Weights of a small GPT-style language model, trained from scratch on English Wikipedia.
Size: MLP 1024 SwiGLU, vocabulary 9151, 30.7M parameters.
Architecture: LayerNorm before each block, rotary positions, untied embeddings.
Each number is 128 + 32 x the weight over its row's rms, rounded and kept within 0 to 255. Layers, rows and columns count from 0. Numbers have three digits each. The size before them is the row's rms in percent of the matrix's.

# layer 3 MLP up, 1024x512, rms 0.0838, rows 755-818, columns 352-383
098:098116119145133175148125123154139163089111076115097109156104158138107094145192119092148093034106
098:100077071145132124151043143115129105109170148115121148079122152166126135106137179164105127066115
108:147109144079083160132153199146134088111105115162103123089143139112084103134081111195150133162081
103:112164140129093155168136114186095088077159084147128193162149090098080123181101161118174121072139
092:097120092139122138122154185144150153122223108103136112080106112092079114050083144123135115095139
109:137098162142138099100171141166198106121170152130077118126136112084154090144144154127144139109100
096:136146123117189137088106129101116146062168123162134125152088132150098175149145144104132149088142
108:082140172106106190130074181170084117091115089157138150119131241093127157155106140137113138069109
101:119116127079204167171089054121177141055096149119152108132094124111156108128118093157141114138185
102:098128075101137116163124146148149112115135130149110139094083115153181126130142126166064129147089
101:175098088126084122157114075139118125166170109081110137090162141114124134152116110106119121128138
091:188145195153136147129159119153148077159145139126106115125128188113185121118116108130106113111103
096:112121119155105127165056103083128175062074139173094131130124129137067137091124090106122168114147
098:140094094166120180130137054134126103180108108116095198126165096084189115105125156110141130196195
095:144151145119191160147169139128124162122137142147130121153110113075088140086146100099134122101167
092:110142115203151155099123082145139116134139134089124160141155161140141081169154133165113214108087
101:092149143118156094144113176147162122128129101154119132104187141129144145115154102156154116125103
095:131072077089139172149059131124078170141106105125157103125074105183076112114147087134111122197122
097:104150116168075111164078113125097135135152082190108071156123150080065158140103137101135179186141
100:104147168121137070155116134075125132144152143138129149147091150123164162138069089124171113128152
102:179163076149138102084130084140129175136124160187171131133151109104193133152102164136056163075131
094:148108183108111127194120075116122131177153123048142165110110183182181125107038068111107129146114
107:154124156107120147118085122119150131175079125083090106107128153148053170166143190136108156113133
097:138074188121099149102150145188182111167098086135091070086148145070143144068074142130155155126145
095:141155114110142117110172132166156095043083147121166158184137131173135105112144157194197117070103
091:171142088100188168127102072148115111054110141122106131113120115170133157090136168130183081107079
090:112170181137158173127055199089149111130145098133118112142109098102186129141147115080103194125125
094:079150172158131113108124108075139144114094144147104134141103110074116100126123157173123153128125
097:107184156098137145113105142113123141128119112105108073066144106135079132161098133093146123108146
096:124176139155132136126100079137064159067100126102195142143140125116113135141152091106145163116138
111:149160088136083128123086092087148164094108109057102141095088151124183135169147145101152111099115
105:151099135080082093142122112198123113114082222066153103123099104113119175107121125132161151141162
100:098182140162188185149088131134150182161146158087153141117116085149157123087202097045136111070086
103:152080073126119141105165099153089072135110104156111155074086193076136105135088107123103144140149
100:155141170109134154091117153174124150111164082133190049119112144119095193186193095117097137105121
102:100150153157113122129173114094121141144127124098140173109103140148144146136097159106150140131120
090:092086141123143118111133076160100089128124071086112092088154150147153141098138100100140117177086
105:109138140121135164113139140110087149118154124161105110127123134148127103133212102153119098148110
099:143127131190182189147188122113121209132157131073124121105137088152117133170147079116095109102166
104:087090193132155144144101110089118146068124130178161123144097132158106165135095126154100123143171
103:073105088144169143166137191088123161058112114164132128133195158111133154128104072129095150109079
106:129126142138083145063147108119176108091109129112166110166162083172135127152143131114121153103142
102:183143140103083076118178140166138134134183178080130106158088128122166113142146137131138137120107
104:131159197104104095150145164102147111118125138150073175093124174107153124116141107176098082121132
099:125142111106096132135154163104106191155177156116157156170112105097085151120082163123114092089168
101:133137118069130163085110079148160051094177146101095142157104140125109129140124145081120119115090
100:071133092154119177157129156144121136086104176076187124113122082160149128159142164090106106112080
094:114087082156106201130117132110134153131147135128114122157102138147112107176123061107186120185223
104:134139112104132072185115099144126152225129101041087214110146073166170119138172157122094172172098
095:110080150111109202144154131123101082152160212144176210070110090097171140156121095146108122157122
086:079130159149136115072143089166137139185094175127158164094145092085089093107192164117113116126136
104:168160158136102170161120132116075174157174109145165200085131114164115109102114099114124078149117
103:140107121115140103083116104105170083121159130128168185121119157180086154164086157108088160071114
109:170111140125125223129136157173148153121056115120121103077122157208124152148167115167135107085128
108:098231066149146139117118066088171163181120119136138161193170078144102083118186128122089140144139
104:134151122139092154176090170157148126199126169201179176147117111111093079122181139104172113057144
095:132125146176102117121114146185162091142101163147140112122158122104185151135167120127100134113152
097:144137123226126085133120150105106102132213143136178083162074110120116158163193106160087110151099
097:138076151140129093107112115123127088145105090176174126137072133107133128119141145186194129104100
102:141149184092093078129152089117178112170102073089131101128122141129078086078125171157081153188149
099:115169181075103123130119167168135093186087136157132187128158193178120121107111123172121115141147
099:104150119124119105150130134139036151116095153189117150083107171103164094156080138161136113115040
094:147114099154115132107084125081106185138117113104109094144089151146131150060103150164093149142113
099:084091149099097097150172091114191123128122089117133154057203143147103152088085101121152093106161
# layer 3 MLP down (transposed), 1024x512, rms 0.0739, rows 755-818, columns 352-383
100:115103183133131079178108143093108083095172120135112119173103201108105128150081128147170148158108
101:107124160193157091152092081152113164113117138132133146127111112146199149116090165140129152105210
098:110129111123088162138129114124137151131097111125155055080121159104111077139124176163174081115178
105:109147128204085114098093137073145111158084132109145145220159118128134139167069102097136146109112
111:121169182118071139153107122129083132079129091142105127132125095112215106108056200164113113130128
105:091132163078197179117103143066134138065135134143172185132117113154148153062154133114098127075159
098:153129085124115149105081144085098080126183154123074146161147179124155114170167139117099146071095
099:105138193117109160131105130134064161082124146160147137142103162177091134142111123187104131077121
105:137129120186174142098141098098098179111148131148082160101196152061142148207105112083148103109118
098:106152110117161127179135129172134189129102155055163093113127027176091134160124118098154175191074
109:123102135144119154121119114148091138131108073194170088175124147095103135147128150120150100128144
102:149185144160087122139110085153134167175102113126159116095130127084105070153098118190179135134141
100:163101126118132135135177143125140166080102165200115048073158142130162058152133142175096140125142
097:119170156119124098119108164167094108192154113181116096129164141167112101095126137122162157161098
098:129144124147111171139137126157180147145081152142131142111179142099148091123109146133114104129126
101:144072045112104151082056123115163147164169145141078161123138145154139157113152114166160131046154
101:114069074146138116040179135132104169111166075096114106131182124169142089111114147164154120146130
101:143116134139124154153115151125116132163182122097127099165086121137145105081113084121153116162071
101:187200130139129120140171137134081096146110105124072161093165181151132140141118129157097147140149
103:129176112168126175156071165061108115152092172171162105179118180126069088109062091089099118108077
098:118186092106131104097091130113073098097138159116151148142103110102148133147116158170114112101180
099:140138127112104109098074129104146172133116123127088137138115163100140146133098086102105163161113
097:107106131150100130145160116128137080112179099095122141122131194109156089139139112098108119141125
096:185161089125091138127167148120127108153103104157096192184145143151113194123163111094138150115134
103:113162126058106124129181143075109161140164139152136120176110160138116096065155168178122128138161
094:128160155068149147136109111143187093147082129047113112111114083129094126046117155127165050133125
097:100128159139182126150096132097144099120185102176155123088177141179140189147158141183117120161104
101:131083121134105126120124099119121119132169178153078134088145184121082158167140141116124118112193
102:145140129123127089149080168173154097109118162163136112136103084110111121141115095139158134065109
101:138112067063113124136143146097172137140091167137096091146165116103151125115174134154077112056116
110:146118109097168094128117099114172122088066086127147191106113134145105145145145134143109116121151
108:103034108126112097152073113078096126150114111109165191138097143134127183149089066196156092158134
099:153160057093132112123154128168146115188115116148167168156099071109115208128160127119134115127121
101:109174126091103061153183122059146137152108086126125163149160127125146079156146143124131067127130
101:071079088111156096182117176171182105147151109130150166146117149180127063128069140089124153178145
105:108183097132043077093153122095117076131156172198184114164158138164113209142135067142133134061113
093:122105103119131147115156119151121105070090182120149153146122183151115122092105165126156094120174
104:178095078103126145136096117152119154069148175039154101162147151128098114114122118100103117121129
096:127077135119136100212109083071123189173098163071091103165095058087135083138139096146132128158065
102:169144136173138090085122152128135128135125181103137104114120092094116113137112165187140139116086
104:167113097109081177133104142149146097090108120141108160139146163135074121149092062138228104097107
101:151093114130086186141163203089133175180121122184146164111157123109124123126131088137100130110153
103:167136086123091166145158157152105113161134111127117131146181087109149178145044105111158100070076
103:105134108169130141130157081129163106114080132138172146125117119121084166162093111090112187134124
100:124145130186132185099125088106117160123098152085093166072088153166066131135103108171128183142139
101:106164139157083128116132204129153090123125174134195113119110152149102105088172076207112155162145
096:133168153132142127122101081141162110184069163098098125164079056133132105151150156126053137176172
094:114118173103055128148159122180175158153136154139085084123197111172115164050116115090129113159139
092:142112135157150062146107121142000146127083140183072108148119149142104116160135111158149144140037
100:156058068093109103095155095074094172103149092100111225129128120171120167136160104155180093161091
094:158127158106132112126126097150098115151109122179123159127131100160069079170138201198106114109093
102:173100127094152067111149152104104119135085120147160199106101085115121224114114107121129107159107
093:128139142138140160116093071086163118084100197126122076115141113140109178104161140092131176131099
106:114166182097151124081129082147123088151121150114172153064113094045095148146108119085091078133156
108:162108160118112086099081132213150141091150065111136094113140087156175139101109113149126121174101
097:085144169166099191104123128130112100159182124142135144086166122142104083114119100098138183105105
098:124108119101158086150169116151149178123132126108107134075151145135113160058103159146140098140164
100:129122147141159121155120178165133139145153131150151078130166107155129128090186138103171053112154
106:091065108116102202168116127130138089134175121135106109154149171111076147180140127159125136188143
100:136077123178167139160093124091167078115054146118179134089188133116104132177199172127125137095184
101:100124179164115148100115139090136182150037119118151104102121104112182165126101147166127098068060
101:126114151113137140118127108119120139094134176148114138119193173118094178076117184180113099082063
096:119122178150122152152063143122179132131140117176140138174120095131183133129213134182108191172130
104:108110135128093141148150140083117082107133156146129089138134126166083106169102052113146149093133
# layer 3 MLP gate, 1024x512, rms 0.0834, rows 756-819, columns 352-383
101:116103139106174186135146117103133092131135119168158102128082104068097146166123143064130119079112
109:160151222165104126122086149141116141120068154135092141149128138133160085160103126131094125115182
103:143098163106113140135138161098120149108164153173115171167148201158110189143129057073174148161105
098:177091097148113136056144145124099145119103149110116171147130162086110072147097157073135159093136
104:122172144117079159088151097142137111154081091146100111112152127089150100144179151133165160148155
095:094198099102133136080136119156158126057061073142047087111156148143101126076190112089128060134119
103:178150115104135132127064104088108150069112084140167197070161148146174146151028129137128109112120
100:104101062118175108104114140058153168125092097088079144134086143075140146082137074129166088165115
101:123093168094123110143077088105156110144016103178148101133094167129154128133121105099101104109117
096:171148139145101150153119148087152063163165109116119061105068094106185073123141130093105170144166
092:128183129168082089138146095117082138179152089172140096081135198107100069118146137154132101109134
102:112149088196114127165164142120107127104146130137099135090176132104095156105121087191078153186117
094:131154120132084069049151160136151111101069119097110137082064127118077134114106159132109149133144
097:156068127186144098155112143126114161134069112165156133147161136082138162077067062164163092129148
096:085134074129138169140133170141125154114156152082102126145131152169118168155113111141123089128138
098:172151155138146205138080178125162116124155123050164136108160171145153147204089176158165125079121
100:123146153200125100073142158119146139139115160113123112123127142093121131146127090128137139136132
098:126091132156134104181127097147132153145129059113160131170135095095211135060159154174141136187138
092:085066123129083147155170091138177102160190132148140134119148080111129104110179183121081141105184
106:149134100177153146059111122075131160134129148152114129105189142139171123161150141149075193055148
096:134123123095107121087162135143149133134106076143074140152073124069164103124201098123181103142171
104:107118152109152125138167118136131134130175167124196174120158123083126069158048092135129072099178
097:162080190116081146083175119138149167116074102079153109108142112090137102102072128134135110126126
111:085172090084164119102168217111142158091135111101130130148208138085090131164143132109126119125156
092:087144189119189155107108122097136023080101126141109133145139069148114093155127123150110101131105
088:146127107114116029123160125113104127108142122112145096102121104117074091150189129094126120175109
101:066078085110177182117081119142158107118101119160120123139132130158078124118153163079119108139173
091:133118163146146174135074075136135118087075149144120105101167152142111148126114150115065205101156
096:136076123128145107093115097157137121132118100139154156103202157140137141149114067068158112151114
099:127133150068128088113113169108147101181119062154074160176135106155154116158176139139087182081115
103:150137156167113143095160095200102092114153184059078153119129039127109138092145162101137157055141
106:123128146155107141156129151119102151210126159103126160043169151200145114135110144118162055112179
103:143121149115116160075096157189089099124163205212161129133160104082102178128117200098117106121139
100:111102129143091147116192120083141139153114156084092119157120244079139114118105161178079163179148
100:140117119147134177100120155150148078146174083093157116097121109105101102095157139056074146162128
086:126082089136121144091077112139095139147111084104139036137147121114150143112092154141078062155059
101:079178129137084134152126177131136067144165126140136158117164132203067167076095160156142083189167
104:137136131130123141121129072114099154190090101162060155160139142107126081145111131085064092112146
104:171151096063104123120133169079083145095137085058124152119158142131143149107087155136170158096111
095:129095083128179115123115093118097082136126166151140102098086132134109126178075097139177122130088
106:182114063152096058097103115122122167069153097105119110091143092226174103124144109134106128158101
103:142149157158080127116150207095202133124155077154113136164146119113121175130133136096075124124141
108:088172152107141100069144151088135158081099096099133128087196132075153063115145128143117143109094
095:137123126086196154092087123093086086157083120100135105117094102130178157068166147126155127133145
103:084105167089067191143125133098154109150112098108142112181123160183136130133178095164126156167105
101:109151115143114118123111145184093117144118141133136087110174111154128099116132174138130107098097
087:160152071095126114030102126101130123106118117145092137164105105131151126071156103162081129102080
100:110133152092166148117073173121172142130115138105160156105142147089097029065172138112102132165115
097:104143094079129106171174091116134116149166135100098148135107121158128142146161114105168153148101
087:121154092105114163160106177105072110105188072108100109191109179147149144146079111094100115128154
104:064127141104072106123120133119142116184116126180137178143136107145141137099144164159113087096172
098:137146096165131133107134100128062133152107199153173091092138098156139188157138100179127116193113
115:165171106166155136112114169146106138089140088126115131149178112120092127151137079188106110155122
099:155182097113102126100146084170114091153123152146171087139112113116160095114138142135181136117145
103:128085136143125135187152148153086102138148165147141143092110112153103115082155156151139117133169
093:113161126166100144081134149152124054155141137163126177111164182166116106168108112117110182138062
097:164152168128096141071136155139097105146161137148110085152120147140117151165075172138135211154099
094:159085142135144144081151127074147155098100102123105161112035100051129103083112127101154144101199
098:135075121139134081119144137150175111118110139147159134143139098103133080159133148112090123177089
104:156148106204135147145126057127124087170124116128126191131131096134127158136119081150128115179189
103:171079127085118134145124199232134121084180144129125132181128144138140114159148177087087135084086
098:152144138077143124124189131082155132172162126081135130138161097037077146064174118146084204139117
097:167050112082126129092170098146157108149127109102156154124122140136103142167098117118191114093086
098:077099078100118189190101156134167108145127136137151168084159128084147090084165185105140076117161